Weights of a small GPT-style language model, trained from scratch on English Wikipedia: rotary positions.
Each number is 500 + 50 x the weight over its row's rms, rounded and kept within 0 to 999. Layers, rows and columns count from 0. Numbers have three digits each. The size before them is the row's rms in percent of the matrix's.

# q: layer 9 attention query, 64x64, rms 0.162, rows 0-63, columns 32-63
# k: layer 9 attention key, 64x64, rms 0.166, rows 0-63, columns 32-63
# v: layer 9 attention value, 64x64, rms 0.179, rows 0-63, columns 32-63
# o: layer 9 attention output (transposed), 64x64, rms 0.187, rows 0-63, columns 32-63
# gate: layer 9 MLP gate, 192x64, rms 0.192, rows 0-34, columns 32-63
# up: layer 9 MLP up, 192x64, rms 0.167, rows 0-34, columns 32-63
# down: layer 9 MLP down (transposed), 192x64, rms 0.164, rows 0-33, columns 32-63
q0 077:467475514555511564535447414542552462443478551489577497488530455544452470518539510451560490501532
k0 074:526399499542503504502505540415503589466494536463440485545482593556553555497429566409574504513469
q1 067:553509480580577429414542538445482454468434544450575456536519572520512517480432482469543492506513
k1 091:405487504494462504558397470463495501515576557571498484511470500531520478439511539516479452451476
q2 085:594462490586571440422505512530536425491443414431507551457527446523492542589426506496538436535511
k2 098:533512488595574484476504451421454544398442546467523424574470509552485482527457471413500482502491
q3 082:542479480446440430495617489554476462480394446449447428408560541486527547515509549520536440508542
k3 138:510487479578570475470485418445449536413518588483514450590485503578459433480471495396461460510469
q4 107:509492543585549626500396461480447543495553496554549546563398418536475444497432562508501539497490
k4 119:463507484396431503550460543552510507562506471523417528500518510497510563570559501564512553458526
q5 101:494471525561504586561404500486440543515597551591494509602424436541441467441459568533474532490463
k5 189:506479523373401531576519491489448557615510489527430567534433485525528476463524561536464563475478
q6 083:490384514419489502454579418496447498532421492455497476512509578527593525442494511540488410432469
k6 075:547440475517491489481524560503561523474522460471421508450613594462575574566509463508515563456519
q7 085:505558502587422477511556549435504474410449599500399487538451418469460538553561512453560434499562
k7 095:463517458443507560448468607512429453488532506572507407462475537529502502457458534571528472495363
q8 082:479502392533544511445553443509473434453453498454485478548441472547418533626415502461572568497562
k8 084:531405619518609481451517533480488518446484465456572481510397498550523400499436539531528495565473
q9 082:447420522469481486470496500511555506543533523583429582400546482564472519584520514460460415449414
k9 086:501556407496576424526495373470474545518536486549502599502519475516324506608570484555448501480541
q10 084:504598519489483401482529582561543542487564458512491519482556409573441521516442472521470456469553
k10 077:492595462545572527480511577372453506576488499512492490524431412544404472487473421555464478543484
q11 097:456471580491512581504470465484550491506444490550548485471526576505444538464492463560537554485394
k11 094:554565385552493421483480436509532506534554498533485605536441471475504548508515488435541518471546
q12 090:552465428480460378457566444450489509562453552464445578529512485532447520511490508489507497450441
k12 087:478419517475611537498488600539543492404512427467491478378497591545580502531424450463495458593528
q13 078:504473546526573493495495506512446630459457563571499572479488462594470456536606534477460440440472
k13 077:485556562468510467485463438632433506492466459586472509512505483499462491541545384550619471448470
q14 095:553493440461531423514595575449519506490455531450459516494503471546502561541474471449474401424590
k14 088:525468508394567507446521469485479418389525405502568361497562558528481541509518462406473508460424
q15 082:565636442479465513554493561452529597469574429494514492505572490484554421487464501470507463455548
k15 080:496502530516501573451471547502534407572505473427531471516550437519587519439550579465544479539503
q16 069:438497457389392520544511580552455599509511445521474547456506424482494482429571603592448492501532
k16 083:561484499512540489449566509513503545430443481384461507489523555593517539576524508452606503522580
q17 088:591484452575593468455489492499498450497480445436569534510546510511488505537382505460539503569504
k17 082:483456433600528553477497453430448597404494564500469506547489515653503539552475586416470509544540
q18 093:543407437585532566534433463527489540458490420502466537440528442543481507602456571564528534523524
k18 078:553420436599569477445489469543540525427439477479573480524446472519531505577454478484552560518457
q19 120:549489457547523500466493440502576469474436408428455499409507462504538574615475540523563492599496
k19 080:512514538624538516426486548494497504386499526472582474525454486514515442519476477470557519503461
q20 092:486511536532501545575396572505445534531615573568534487619435483501508444399473552493532515454456
k20 088:584490498405376574516502437615449562563477465514402513486492487507570486492493583556510564519517
q21 206:480476523423458475565524538438414544571546549560487547578430512525495470398524535506478532423442
k21 064:535480500417450526453515505615536527512453403446403470469562563474576511522435552507509508542502
q22 072:423571500470564397491517476471553392434446504465537517465533512585414413547483525483464559480502
k22 088:517516527498610529522491424503528436528565435488559398504538519496401600525489421548519511564558
q23 082:451494506454455448422533462456605478512498506493423478436548504439548507443630454558486520468499
k23 087:445534397485513436559463487426475438515539530501513516488524521534440490525540436424407359496461
q24 089:458484503438420443564575488511558549548510507513500572411540456545542556585539480526434437458479
k24 093:442534518503525503517491484424525393440521438513554508529531460541349533507511404542469487559509
q25 079:567455466573503472508522443497451515458448500530476559510448517478567407411563472560501498552503
k25 084:423497493494514500529451632548546562437534530498430451473501553469568567457450515484625480528510
q26 083:501519540505430497577528442552495478513490476447436469453523495517533504538591513460533470457573
k26 086:409468453521430540499469560388502424459541572531572498571442460514437475466481498474428486549448
q27 076:503463557483390395487549487460534459522424536492583452526514448478492514499540469517500511485496
k27 078:471500473483499545449539581464542439534510450517457421443534494446401628524441374583528479530553
q28 079:396500629479539491437513553471438496473487456471455489489522472546526524483539400473511547580576
k28 082:488505402542495514556491465490438459437526540470472511516530510471432423522481373570454440485466
q29 081:513503476534520526466453559460517517444478541483502423565510520584553539440500415449423494545626
k29 086:510524432510462518528505521532450403563519526451508619498426508414562524450529522542545460400511
q30 090:535472513496585521446485529467368568543502515543570508584441474547449449528518566488556475499508
k30 093:566532539484509519459494536629520588471439482463457481422500514489555453535465489595627504502527
q31 082:507478509505399582479432428537488554498525547557540431567485435387475477482464506480569511563491
k31 083:505460564512461551464507569527556527486502442430422527478463409489523451527438536651555526492539
v0 104:445560537482488498481567488389522543528485641547509445470466458401469459510517482521532491546426
o0 086:505473540436452442466532452521446550518512527567519433508431536435500459478582529529526608523483
v1 103:500477412450497558476423550437526480496535508460499405496510492509520578537409521452661549572429
o1 086:489551408355568500522531552447546485493532425446492553503453406549489468562556475513494491411547
v2 104:470583638518483503505494546537491561509599601572487474443455451424463502427588470579550537476459
o2 084:474527559454503487468487440606496586482567557597494491454375573529491443464552499526507538474520
v3 110:483467489520524565475460489506469531488501313558484544494464435538448513475521565514454543542460
o3 083:516516518482456509594476555557556553528542473482425438446703515538490525469476533569449473460519
v4 091:493531507426516521522475447450543525472435413517445464520480433456495501557601483480469405530519
o4 079:493527440467438541472527468582456464443463467588496537565425596588493542558468475545392520551558
v5 089:557619559538453379516524546590512474521513562479503523478503443479535414434585533567511512421518
o5 086:606526513546527523459492526550456495497490448468515580529381493537522497572372516487516479548629
v6 087:500559505542520385454531510543445495480535581355489532535546502532469526520482511466556517491560
o6 097:534546542594513531596550423370536510512512542598521554575449410505470487510520493473528507482393
v7 099:476479544486452504517473545510553493437538514482503419468510674506523539517497437464571535527490
o7 086:440577439450554512470474499496543510415540405434483568585475542494528427463492433444504429508492
v8 101:481477485502498513551565480424511533540381476534460485462473501480521405565548473462380393530531
o8 096:540448510419499470379564558502481427554359506546478468522497644446577592442469510498482533477537
v9 084:478466456505506466506477464434440533527487386433439482527544509525554536499531534407474498533594
o9 091:467490501527494481626568407433552470490445519492535510532693546522469548533500479434477469490444
v10 087:574554512458385449545470555571584524539475595471487470418512500475552512463575444506445551407462
o10 101:493528437522570502392465478542458448445499436445479571572354519565483508546405480482443470540574
v11 094:473480544484536505507394511461504495490614544433474440528552506569470436507400549457645510518468
o11 077:436451489514505498526483458429453516483549568430558503483517415543487582503521435517521494496442
v12 100:529526441489528518453491565533520453477575518525538467540500520554455588501441507493585472484616
o12 085:411557541485598525631497491447526476513611495432446508449468512548451495423574463555512529502472
v13 109:514583598566507504478576521537496495545503524592526541488491481416499511431540426554509453416435
o13 113:584499521522493458530535508492512605570463544529456542535469476437445415480484518463510582495480
v14 102:487590505452464497471475525472534486552506556450506467492536391389466559427537525477656559474454
o14 081:446593388452518530556517493425513546463542451472514581522377491549464458611473536491426507469539
v15 090:515585542479440440493473554561547472502605531483470567437535455393565486367512520515519582497487
o15 088:502482447473551445460443561476484541482484442505432569511468498555465479471401523434428447469578
v16 097:482521395433467481551484445377554516520433471415480435453542401491529480571530518462492499493560
o16 103:468502442481564532429492465469500436483439445441471542513436555547502497624427536462490494418623
v17 095:516562530488471471493498557470513525539515518432488498507518413449516374430478502388494490536424
o17 093:569477484525435481626579517418483568518408512472478535599568465444466503536457553509514536462417
v18 104:505555374473458491493548585413467494506477498473553562543531490515478560501443561456513490515578
o18 099:445552490528406636587491464405580544501533455404590477512507479427458469511463446508508547465451
v19 119:579496354477566498521521624475463564471492517477468495528484414547536494521464528441517430606567
o19 088:514481561484433572509499461495538483579519519505489465465415471549572592472534457524537511546446
v20 101:505505582461451468523502443530531502518511504434485404406511532512533405458474498588536543486436
o20 106:518543456547559437430470472525469492450450471506531508504475530588495503569413533428516485477612
v21 086:462533561567513554430561545462483554444505522512456412483478607482541532514532540565558513500603
o21 084:494517556498447524620558405468523545434493546458535485565527546515520444438590468410557522476554
v22 095:529479402515526446527384565562462469463531458507498631532527387540460470505482555518465522478532
o22 097:461466487565417571605413538527462545487514477367525485484513424483504518484539460549448424527510
v23 095:473444412490534515514517529465492514456496494485511518581500566532515508570464497457551405538609
o23 100:442529553482439524517515510432487471498535537444487419528489523418560507409647452495502530548362
v24 086:485540521472451555545572571347503583524447575460445452510477428414518516485507544520490436537526
o24 091:521540528453506591572574458472547562562492577550469484589459605492454462429498551477522569504457
v25 093:490423494495508616587529577503495518469488500556488545568460606558496467523439490444451462557533
o25 101:502452574499490498523511521450541495528531519488478444528574554446521498343586468566572483562419
v26 096:519513537525444486542481585514517500478537424540481550423503516500535611456500495534505520392553
o26 098:460552433495571522439447515509597436487507404494470609491499551540497476507360465450412422500603
v27 102:480504532572525486469493555462465465487571522575534495539483496471441581440476533559576541542447
o27 097:509554538591504527583453485522499542465615541569522512442556449423468436460496460570499537438410
v28 101:513549481423482536548519509422513549526416459403506401464478484487586475513532500433459475555424
o28 095:521497486430433532441561497453502526482389478458516497572494577530541484586475557463438559469546
v29 093:476483524575516455441504450587455456466518459496514524544484572518479580525536495515428501526501
o29 098:531491574436504431450486511605452500456535588553488465450535511527562477396535495496521484516439
v30 093:495538465416428550495453560462535550504455520491514475476486523420507487410508504404521552561354
o30 095:550497414394488462448527562496477522456505448464460508513492454524487461530438481544470467428579
v31 107:469515472510584523453463389520467518461498377513493393461488555572559511482496500594492592491455
o31 087:573462424458570428445475527620561578450503498412456505462569418581541509545475584409462440476565
q32 070:569452471517535434462419456487471461536490382476475526507541524568453486458482534508457466455582
k32 058:461592549493531557468511443493477433512462561499442492566526552419492499509495450513452518484521
q33 082:555598414573538487495551543470527567482438431514418517530448448384529567475497553503552549591426
k33 078:481540482476525567561507522511476447594558563447561486488449443521476436458533447468565418363524
q34 093:577566435472495504474505508477515499524455504521501449509465464426478597500558481445575501593477
k34 080:582455475527497433488551596488414517579523474509457498527511581560502461526449438396491478449531
q35 102:420493520524432480612501386543542418495517478500484371467578538433518556494537550531501482582508
k35 092:467442534563528525433449503477587496494483613493433504496488410541456563545551527582405482572507
q36 117:448543530562448619525349455525539516476563530571552503517464451561447457497518536566518583502497
k36 126:562505518456499481470546500553480480572448424518513389457565577485579512460411499484510422486485
q37 078:445472458515488641581362488529494528477532518567539470602413450493555518434511567516426539482483
k37 183:539428502403431464495574506456421533597542508526526541567486574555518489435482454414491504393483
q38 100:565423461547501431543515481561461533539476568504509450541547503498491478516421495430540415438446
k38 113:528482545518492466448443584536519483411367466626476420486568392464524586537551521521515489494563
q39 105:475458471478596495495525502520587470485501548475497442445440577410505485536558446473615463501518
k39 109:387497544473458465481472441458561527536479529543575467524429472501544487498545485461459465415472
q40 102:399586579463493392565538573560543489504501495570561469412515502448535586416525418538416540468482
k40 103:582561432532508464513583534536508452506474525443596583507531506484495506518449487507497540437467
q41 097:495557502482461386444533441495532428534526512474488595455510383592550489450513415527447507482578
k41 088:475519492562531462506509433515490468515622503417569469487449519558452510500468484468460506548515
q42 120:539502505383454425483623454439477467545526534517553518455494620476486489482532444558517481519467
k42 121:518529495497550485408591535531613398492503539448542452485545517520511573502444407568479387470514
q43 107:502602459551523482464516507480481524496527545542554469609500501509372529559496464523552491462481
k43 113:520507520514457540486489570377459574523529452532422548514444380514458510527633445518437466501543
q44 124:628414457529526561580430522613484556494491495528492528514443441445613480511456556437544453520524
k44 122:434471631476449583540475521540520490532382561617470526499559507510478431413469523510471466482513
q45 127:454618548550511453523457503565622476389565479475443475459516513464531510544459427512537553521561
k45 117:446497474526479482576469510460451508575557582554530529536377460474499466480556559476489537455450
q46 107:547443432435481436587562546573517564476501506496431555426538456493606482438554471460428415440438
k46 105:402493532457551497482420516478567448552457525495580541484569473522552469437417470475508446419557
q47 114:507584504545472567556383553475545576398572640592524434454510460441469444476513452554502479500447
k47 114:523578453426554527534503500503534570558485465503551586476394478578495456506493570503503480400535
q48 074:561560501452426451526549507551517557490520548577485416519426503493420427537487460437519400471553
k48 088:460463624569457495540502583520452562466418522464488472493606490465524474513544504559493551618455
q49 075:515605417511478459533506511489481542597542397527457523536536486479517484563511443569563591543575
k49 087:503439542526482521473447503515595532481440500502490439514474483578541490485500536530384518491505
q50 084:504494507552526478592506553516588463551477457471485456475562497413562519557499508502450537538531
k50 105:438547487514537531409449492458602492495428541524421505578507528445533547523547468493480608608500
q51 079:406522522526521594565368478520453594496604499519488555539493528550463437498494606543461546467474
k51 097:599421452458425520498507502546404472485487565509605475472518524414480478443510454452478395383495
q52 105:371450512516552545426453514411569509464547513432516512535470467618477441529549475460525503467610
k52 101:491590430484445501510522397604498552422527394482509453500486560477544470521451533540458505573426
q53 179:554492476446500436483544501455462546555554601522496636517422440533451483484464499521527554382399
k53 073:565559479458448535590578513562494508415464431496477537533578574430437480482488496578485558556511
q54 126:482522480534525631499397471560526454446483399521474549510587454461542536560516501498530510510472
k54 102:488432574534450472533432501479471568583519564612478531488537406510494425453535569508551506484462
q55 109:544557564547484550539454458527467450625503540632540499498442590532445493513409521580571488489492
k55 103:567530561540488489571593567569419503506437482572476404477528581427481527543445479584540522488511
q56 119:550528496455545532536382502557498450477506465487490479523530563490588502467369507443491480566517
k56 119:513428551492456499444500565443430461605494547570465509539488436556513536437412546557438535511465
q57 099:434509609536414497570591514539446520504430534553532549458525486462549467552525479604485465397405
k57 094:528502517492556515523474479570510480473485534503562530473506567526425495484543468522584511438576
q58 123:544444507583482384428573493502496444510523555575503558505499553549478403548408459549575481452510
k58 124:470485525586558430482467507544463555491522484567520480475495503444534475476540558481536465540543
q59 110:542463542403501536435564500488507449542439528484506541506511437571513413516507434467447416428491
k59 107:432478607518533462412432385466553414507493483473498482467427565573575543493498409506499506497540
q60 109:489596545510476535474566585509567536478481511555474479493518555519435437506623450587440517415481
k60 103:500551485479582446594564598449503488448610500498487522426522476462559451540504449481501529456512
q61 112:615461411468503577393456589528525515445482485483530542422425505587532415522475517565502535488450
k61 119:426430632522587494527499459495575540570509479452512500462464514531600396494436561430537425451505
q62 106:397461483562498592498513595439457538570440581487533501477543491548432513577499480471518450463390
k62 105:517448483490504481461444447487517565470503403485480495515544508584551444564565500489608527441543
q63 110:383492510452456484562484518547493514542474377550461421513483543560632518395529502509402565493558
k63 103:538494461487518474526548509535469426441521475443525524539609565441483557516404482486458568589418
v32 090:512546498429479422522536433513548577544495477450424484474507549526510523495509507448482524412581
o32 089:384550552571549508544524486473510448494541580482494521528509533496511485461468457551552542448456
v33 088:490440544423531530541521416566479477534533528504566533542484528483429400489487552508539564362468
o33 123:519500504514528510507554421473471518450519632494485479468498486520515480499514471436506493519447
v34 117:448543492527500483474552473380500480482455469441557507491489507553417583523537523514380518479428
o34 123:495454495405413508438512480524458427460494534499576487550471517436585452482418560480492479523552
v35 107:490466513601536381527476535500502610525549469540471498473509469434489427526419499451537588530478
o35 113:501462459623516519551480507443493484445521455453474500576500447497477513518521546424634460476471
v36 114:520458499527501475485510458550478590506494481535503497495478445514444491498474498513469484535380
o36 098:361457514527483521587564428485514470455514445512502418583449554518562563495546435452586441562463
v37 106:439519508502528518563479392469515436461600492520576510480503500522501482522492580614487521447473
o37 122:517501424537522556511506554552507502450441544471453439581482449575509514563545423480476408415416
v38 102:510491508564562440479487538483468593458522562499494500473505575615460453518488519553521561492402
o38 108:501502447546501517505470515505572448411427604371439499570420562438566490484524492465407534422517
v39 088:457544517461468529506494495439474436430503541456506466515459481597585538529469537508449511553598
o39 116:505535535545459519482503502525474466513527503467542481489418583466477543499431509581417540489530
v40 100:459454543479467575469550519454474464499482486491499509469447523498401535510555456534463606555450
o40 085:556510536545511566357467547550389575471436512580452445543477468521546472449571504429549544523529
v41 105:495514485540493481523541472470506398492585500534513436486452552467516465509485498457643539436452
o41 094:459418482498577538396486397558441491466385523537522546499415417558460542530496551460518468508555
v42 114:547460414522490523500498588552486589476488519505562567494509559539493445484499483408414491620421
o42 099:540535564474524464503487476500448470600465470503420480489438512409558542506579541605509395518484
v43 095:499557595454432489535560387520496503526505446517478517480587453476437383520496441523469471470573
o43 100:422479457590502559543492511503447438424518503520542465434373501469399491526525495475490611528531
v44 085:539414513546519520462454475541479530423464537490471486499453458520492561437481498464416455572548
o44 089:449479616612482465456392540517549550426513383424420525487538549519481503441563541561513432551525
v45 104:545476427528526467502503606405504502594438514522501509522471463429473565520517524423476451484551
o45 119:542493421542503501547475520552490517475501562497465525528467438539496495510483598531529556556468
v46 097:481495518523479429459468420475524533465422548491550549490436446570502522456504550504471482530554
o46 110:490580534459426526531514439452525484486471504524546461494432625497488487465438603593456575463536
v47 099:494522448513496641447532506364447483525472504484505401497496500542394520543530535481448600561541
o47 116:442467545496536504392438532550494458438547472587450515522438461445513485466629487569510455471463
v48 095:464522572454537542486493479502469376527484452502535467510471391515438549516464490482448482539471
o48 104:485496558448573424498497629585513511495556512558506487422493502616499512391571399478513549543519
v49 114:457569452418479429540537524496499485486456496421465486484530597408579574485498482498490587419473
o49 102:530513503465490574364462520473487407528520535490504506477513458607535413466419468517417508460491
v50 098:456533546555563440462490611508483522503464551476462508486502580498531545479482438419485572516414
o50 107:449473504457482559408468549420485520563503434547430549488457556538616497471526517474550551446508
v51 099:492473583553546557586444459479526413473566418529496482482473515451482493515453535556428487487474
o51 107:435512487482460406517470524552475522526514494438526389585524507559498464521575470474443375524552
v52 094:501525465460458557473570464578490526544457496573480427495540618495485582464449465548479366498470
o52 091:493555546534463451463492510486549465520521525441497543495525621441536521545499379455415531488497
v53 094:481477509558493467476498583478500512497469562540462480535396581619421546438476573495523536594530
o53 101:565518527461512400600496441420526464438478515443465541498599499444512483446428580504488598585543
v54 102:506483403456538508523528484463522464529531416464484456509586493441460511523498465393550500558456
o54 102:479479447545610494401472467541497497480500498527465526522595509489456492566513344493575455463478
v55 101:464610490470496441512568524441529502496478391473486473523516492507465599481469501475417472566503
o55 096:592549514586515440498471534560365519510506508507459466475553536459500524506498455541517579487425
v56 102:484589493465526459447485459430541528546485510440485491515459578534530596498543446482455394493507
o56 134:526538444488440520525510592507510531575427523553465571553521457547464573552428505485499533515482
v57 117:512488461451431453524552547604507546538378472485471556479587491396607465436482443459525485487477
o57 106:488458536492476472448529445391502463524591433526529590507561587513479524497425490463571582508418
v58 095:408511511456561473534459453512523455404563391496513466499469509550519483512517553545516527602502
o58 120:544447542552492493533504516521428577494536554489516497508575434484575505516491450564405446513526
v59 101:422481538509503589449516501460483378457576442527574425503456496548438529482515463566499552607566
o59 103:469453515529549474426441519560616549479504471588512437527540422478443457528568535507472557525502
v60 110:484512569553482574431492430534519487414521504493470551466419453566471539503554482580450492583479
o60 099:508521509522565472624425542534494544557465420506423475547473580508503445470548529432462547554502
v61 114:441505520543544528447461495466499551486567473520499491483467597500445490510525402430523522572386
o61 121:512449552497466540424516469483504448578476523567536498486629515417558513531489439488591503427552
v62 111:468554434456481502452502439434493504525490541381459467504520562485490604511574416514482449459472
o62 096:534464496456456523451461457485538499558461552562522568445532471494557478474428485451453456476498
v63 101:500383577578499561505496441530486504448564436585522460493459479498521397449388508541519423508541
o63 107:471590451533451488494567461466405551530524508477534440457586455470499543568539519523490500565505
gate0 120:427463495441513363504588526448473475507444525425487530564458412466539534492524514538375480471582
up0 099:497518499419575552460520463461499498464582610506551491475547557539627515457421378488466529500475
down0 099:473471439533534434406507472482593471556539558482382533462548547548504549405504496513454565639539
gate1 104:569521497580460525513415425529461537557471531585508446472418514635390513448531526486565415453431
up1 100:458458550548385518451516524550431504537495530549572520479388508380486522532587484452523591474428
down1 103:448486498505449505426374484538552421547547514516436522540541510531567532388475515528550514501430
gate2 095:559509566497488478606535512473505555501482536433466481576429585511453510494563506423534533487464
up2 102:571516483588508507517487385508486542489459479498474490565500595517449494502514501606465535513493
down2 100:538530458467461516488569487446462564561462459528382542502525519424538519483603496444454494507537
gate3 113:567467541412394546498536465421486421511486493540539486477438506522408429505544495608432475503569
up3 108:519487481494465584533446601515507526591513424402508544509437522505491499486426535516399484527463
down3 104:518476432462564502486381533374547506554584535496489451504454488461398506525566475539491470571567
gate4 099:512556522443536510571562412452416561443531444528514481535534511520564481454480563472473522570486
up4 097:494449456535435513504447502462467562520492502465511501512589566558458468525483571544533391479542
down4 096:510450564551474433495558529471509585501474477495550539509486364538530458456560496485465392441540
gate5 085:486429565424442545524543475474483553543475468490376464505463362520539540510519503525594471543480
up5 092:498528417489504584572568566501504404454534527462534444530485557458453486473465512495578561602447
down5 090:473493529549433458450462499474415414472608341466516575438513516513584576527535478542454512544504
gate6 100:507503498451496463453537517521489491543549429517440464549524401553458488369539488484488461550495
up6 098:437336464467530540591485482544539459561496498572528512544498416464492536603458408462584499505530
down6 099:610461483592479494348526505460472489534484497432472512558476532451570454395504454530435412487496
gate7 098:437409577563507528456497538406503433551472578470500517512498498499381473511597559566498413454436
up7 100:415435502537532471464510562417502521527479447428532571510518550541460521540527616472477539512560
down7 098:503503452507583500520435466523518596490553501490458530373545428514426535552587500467480507558565
gate8 109:422525556473461467529487606551475506564511452471605540517508517524465510524546483499445553552421
up8 104:481422486489423464509467475489459501433507441552440528572527579534508478558636482485495510608534
down8 102:538504580520564474481522497441527459531539468474436502468486544471612513433531366572513457421528
gate9 097:512438495462530479538589523507578478456557460522465553493481460438537460576570516424524488411515
up9 103:567519508394497463511529501471542507522531474467382552476485421526373471433551530546503416533419
down9 102:431460482522540534485554531506467472476488564429574446479571492454578521404494559479476480436528
gate10 098:498518534465431452540460532537513445547540576447456505496391496556526557449521568443455511502503
up10 101:573543438582500506512500483486489597563538557495500498527506439455460435445488563445384488476589
down10 101:511523493591459523491511458491433513525560432460495560389598556393480451503510541511437542579459
gate11 105:416522552456498580485521502489492575455458450517606524506467565500443445425555504546429530416454
up11 093:497528480581537510506561465514502515559627469542511539478399537390483624568503465473581495472596
down11 098:540495457437406479455437543568522529561471397583542483508524574477428496519462551532499600484512
gate12 094:570525487504572430446592437531431414492469526561496506495441555551462585423539527582490424565464
up12 094:533461586473525437612431480496562491530536470505512500486586480426511519406470492503493471497522
down12 097:388502510537498479541468508420448368467507495507515407582463585496514536571630444558541512491431
gate13 092:581451497477563489448530472520529528436524531458498511548486506493399406503602426569501517390439
up13 102:465418445508515555556480504531499561422567396449435468485470556487494589469454489473525540421511
down13 102:463552470486434485632480512417502522547447507461464522617526523476466438449511460504476562536465
gate14 096:503474392420473486509553487513518504514533494577545450535465597495539372560470503592474536480451
up14 090:526471479583407519526549532485517517454448511495548513490507433402448571537470581453477519514463
down14 090:580467567581472494466482523363518492456444580465457567546487428503439491439518511491452479556539
gate15 104:445547530528395492447526393369467454506499482395542446511527463569497460496475426488505559468492
up15 111:498482517515400530465452418528492481420525486479506465516522369488494514504497519479525484491557
down15 111:448411475411518416544590518581523564525599465531473477405575528529446477590610538497460400474492
gate16 101:519383527495420494538559514444423476520421481508556500567479483445533562467575528493458634518437
up16 097:421531559548443523617506472459533581482511518589510468451527594445517545385571467493481477528493
down16 104:509445504524529479398467420578439556471526486513447535498534481549426554580431519497487527501583
gate17 091:469411524412575486510532483513472555589484563475492479502464430472505493439500496549525485438439
up17 096:592471459493512505541529458407430489525550492591520525501376517600492433499573549453490538553495
down17 099:421455576500461490524481479554487524528490631561437575455475439527546481402500508508501448450508
gate18 109:471485588428431453488544545469499575480565417475513490505446439539488573458481469574461504543540
up18 098:520554479531469456530469539493470415529517500519392397538449480523560446464483525473586558488582
down18 097:482481635513543526486565519539496572411381508471527508450474461497397485519539493506487485424443
gate19 085:457479502418572435581581433476488496548460546539572503536486474523511444468453559472549549423445
up19 096:465485531467516464473431510577518512463515464549530555477528548395530486425489464453617501507508
down19 098:528559468508466462461584524445502537461468497547504510546546489392505454535449442540579509532498
gate20 104:482528553442527415501514457513455564512494555491496503514460446561521557461512558519575508557467
up20 102:535541430465426507628522473467473547595452498611518431481524511405501490515493456422520474546575
down20 103:514455514395527441527478449636527496408498408464445472446559448549551496540523598551436479440521
gate21 096:502506507429486487526486522415375513563523604398534532514440464497517506466521528530424472512542
up21 093:516577369457554546481464494461510488437472516419491515424571522459532543519558522502490480578481
down21 094:479523509558454494459438506622562499414483470496508514426492547525523509529449478541549522629551
gate22 090:455457563406505518526475441485508629549476522507468543527415449548435485491498480425459511512495
up22 094:441555559469559357454490453557464482548531449442586600489508455498526471512490420471525563494493
down22 092:552546462509492481485552523517481496482456498523551545450528486435489509524381460580473553443517
gate23 101:522464512491547512432421449532506577440472560506518488528445508541487419491554569441489560534493
up23 100:487516545495601458453509576499553530451385589562537490505483449516497465511446552463455557520550
down23 099:530544507530557491441484485545482488447459500486444445560462475490488443616489550604500635557567
gate24 094:555552523566463465420505522441398409566529564524524509509442568416589505439549574540525474443511
up24 090:487594479539516493477490519549443481478516485544557384489480480548457562502570469454398432410519
down24 093:543521509511489617473473545497426486511478383507537473493458544460603510466573478483457515491439
gate25 095:523481520475480467494563582438479598510412533492525498561460529580469558483558499447398550479456
up25 089:485477536453483427509390545619540491552507511550524537507501501478439414502423558541568435487457
down25 087:459450485431446519530515459450361547581429548497409442510444502490542511434488601535481481456490
gate26 101:523482414547473484552517589473458484438502621532528567530478501462421459463476466532481493480514
up26 099:556527463404411549481591485553499513491510554484522421482477557374498501493426508558415500449511
down26 096:549473461456503433603490527427484517521554472514437578537651454522514472455483522487492509502583
gate27 094:520405531528480456498522394496491427532539457484495530525530449586537394457553445506406479500433
up27 106:514448551414474520524447546453509541406516546500476514511426481528515549570584542476563541563472
down27 103:422509504573347571396550511501452437535492454520507457587442430518434455541455440500487467444547
gate28 091:508512478493463462543412498501430509519423578540569489542539453550483457474521527490518449349486
up28 095:552494449538537539519481563465537585518438508475467442501462633401528498460466409524570419510489
down28 096:558598493551396538566529502478517439494541471525507438556441490463490454529453477511503596483506
gate29 101:578492595523475458587539581450480504560573586454516486533538364439448487515477445508484528536448
up29 100:447575509490483547494470499573407460519392481466375519490376511489561531479506529452452467571503
down29 102:463501539507516568499511528424468525380524501486573465433610516492544482418538486466496624516489
gate30 106:491474577547437509459466488497492471558500453526475436511421494531516559509576477545372574414520
up30 102:428508618573466497524530420560559469459391490470542443484469513554507511462540506549488455489472
down30 101:566422491411498572505420478500470540581456434496563439530526498518491504503475516483529550460412
gate31 100:471528513588479433485471510425466462503481524565560528512551507507588453456566549550534414382503
up31 101:485478549567446390499475485520522541540533423520489400529545483484481464566550567489479561569471
down31 101:476582474545474446499448519448513465420558537475494491507664481564467504490438523465538485522493
gate32 090:500478468504530583469495502407454538515449381402549559520525537478498344445485473580509562453471
up32 098:558545466500545559478501508456499423489431517446483593455457508471435425465540587455500534497503
down32 097:507504536543509431541428556530565556539476521652470426423528502527526511552437547429485486576536
gate33 106:518523476479491554559597594433391556446437501494465533527444471366512579413542536509479531493525
up33 101:528573451443610535551611446481530499438556359472556511532426490457510480539451471448541488488533
down33 100:397450561488466450461464526435575518553517436515465531458479473587504525536514563525482523479467
gate34 107:435509528445525422551559521544469548556521562435516471557354448481396496487528552437471560528424
up34 100:568476514499566503445521452429469551533537536575487492540503619511458382437472575575553481455526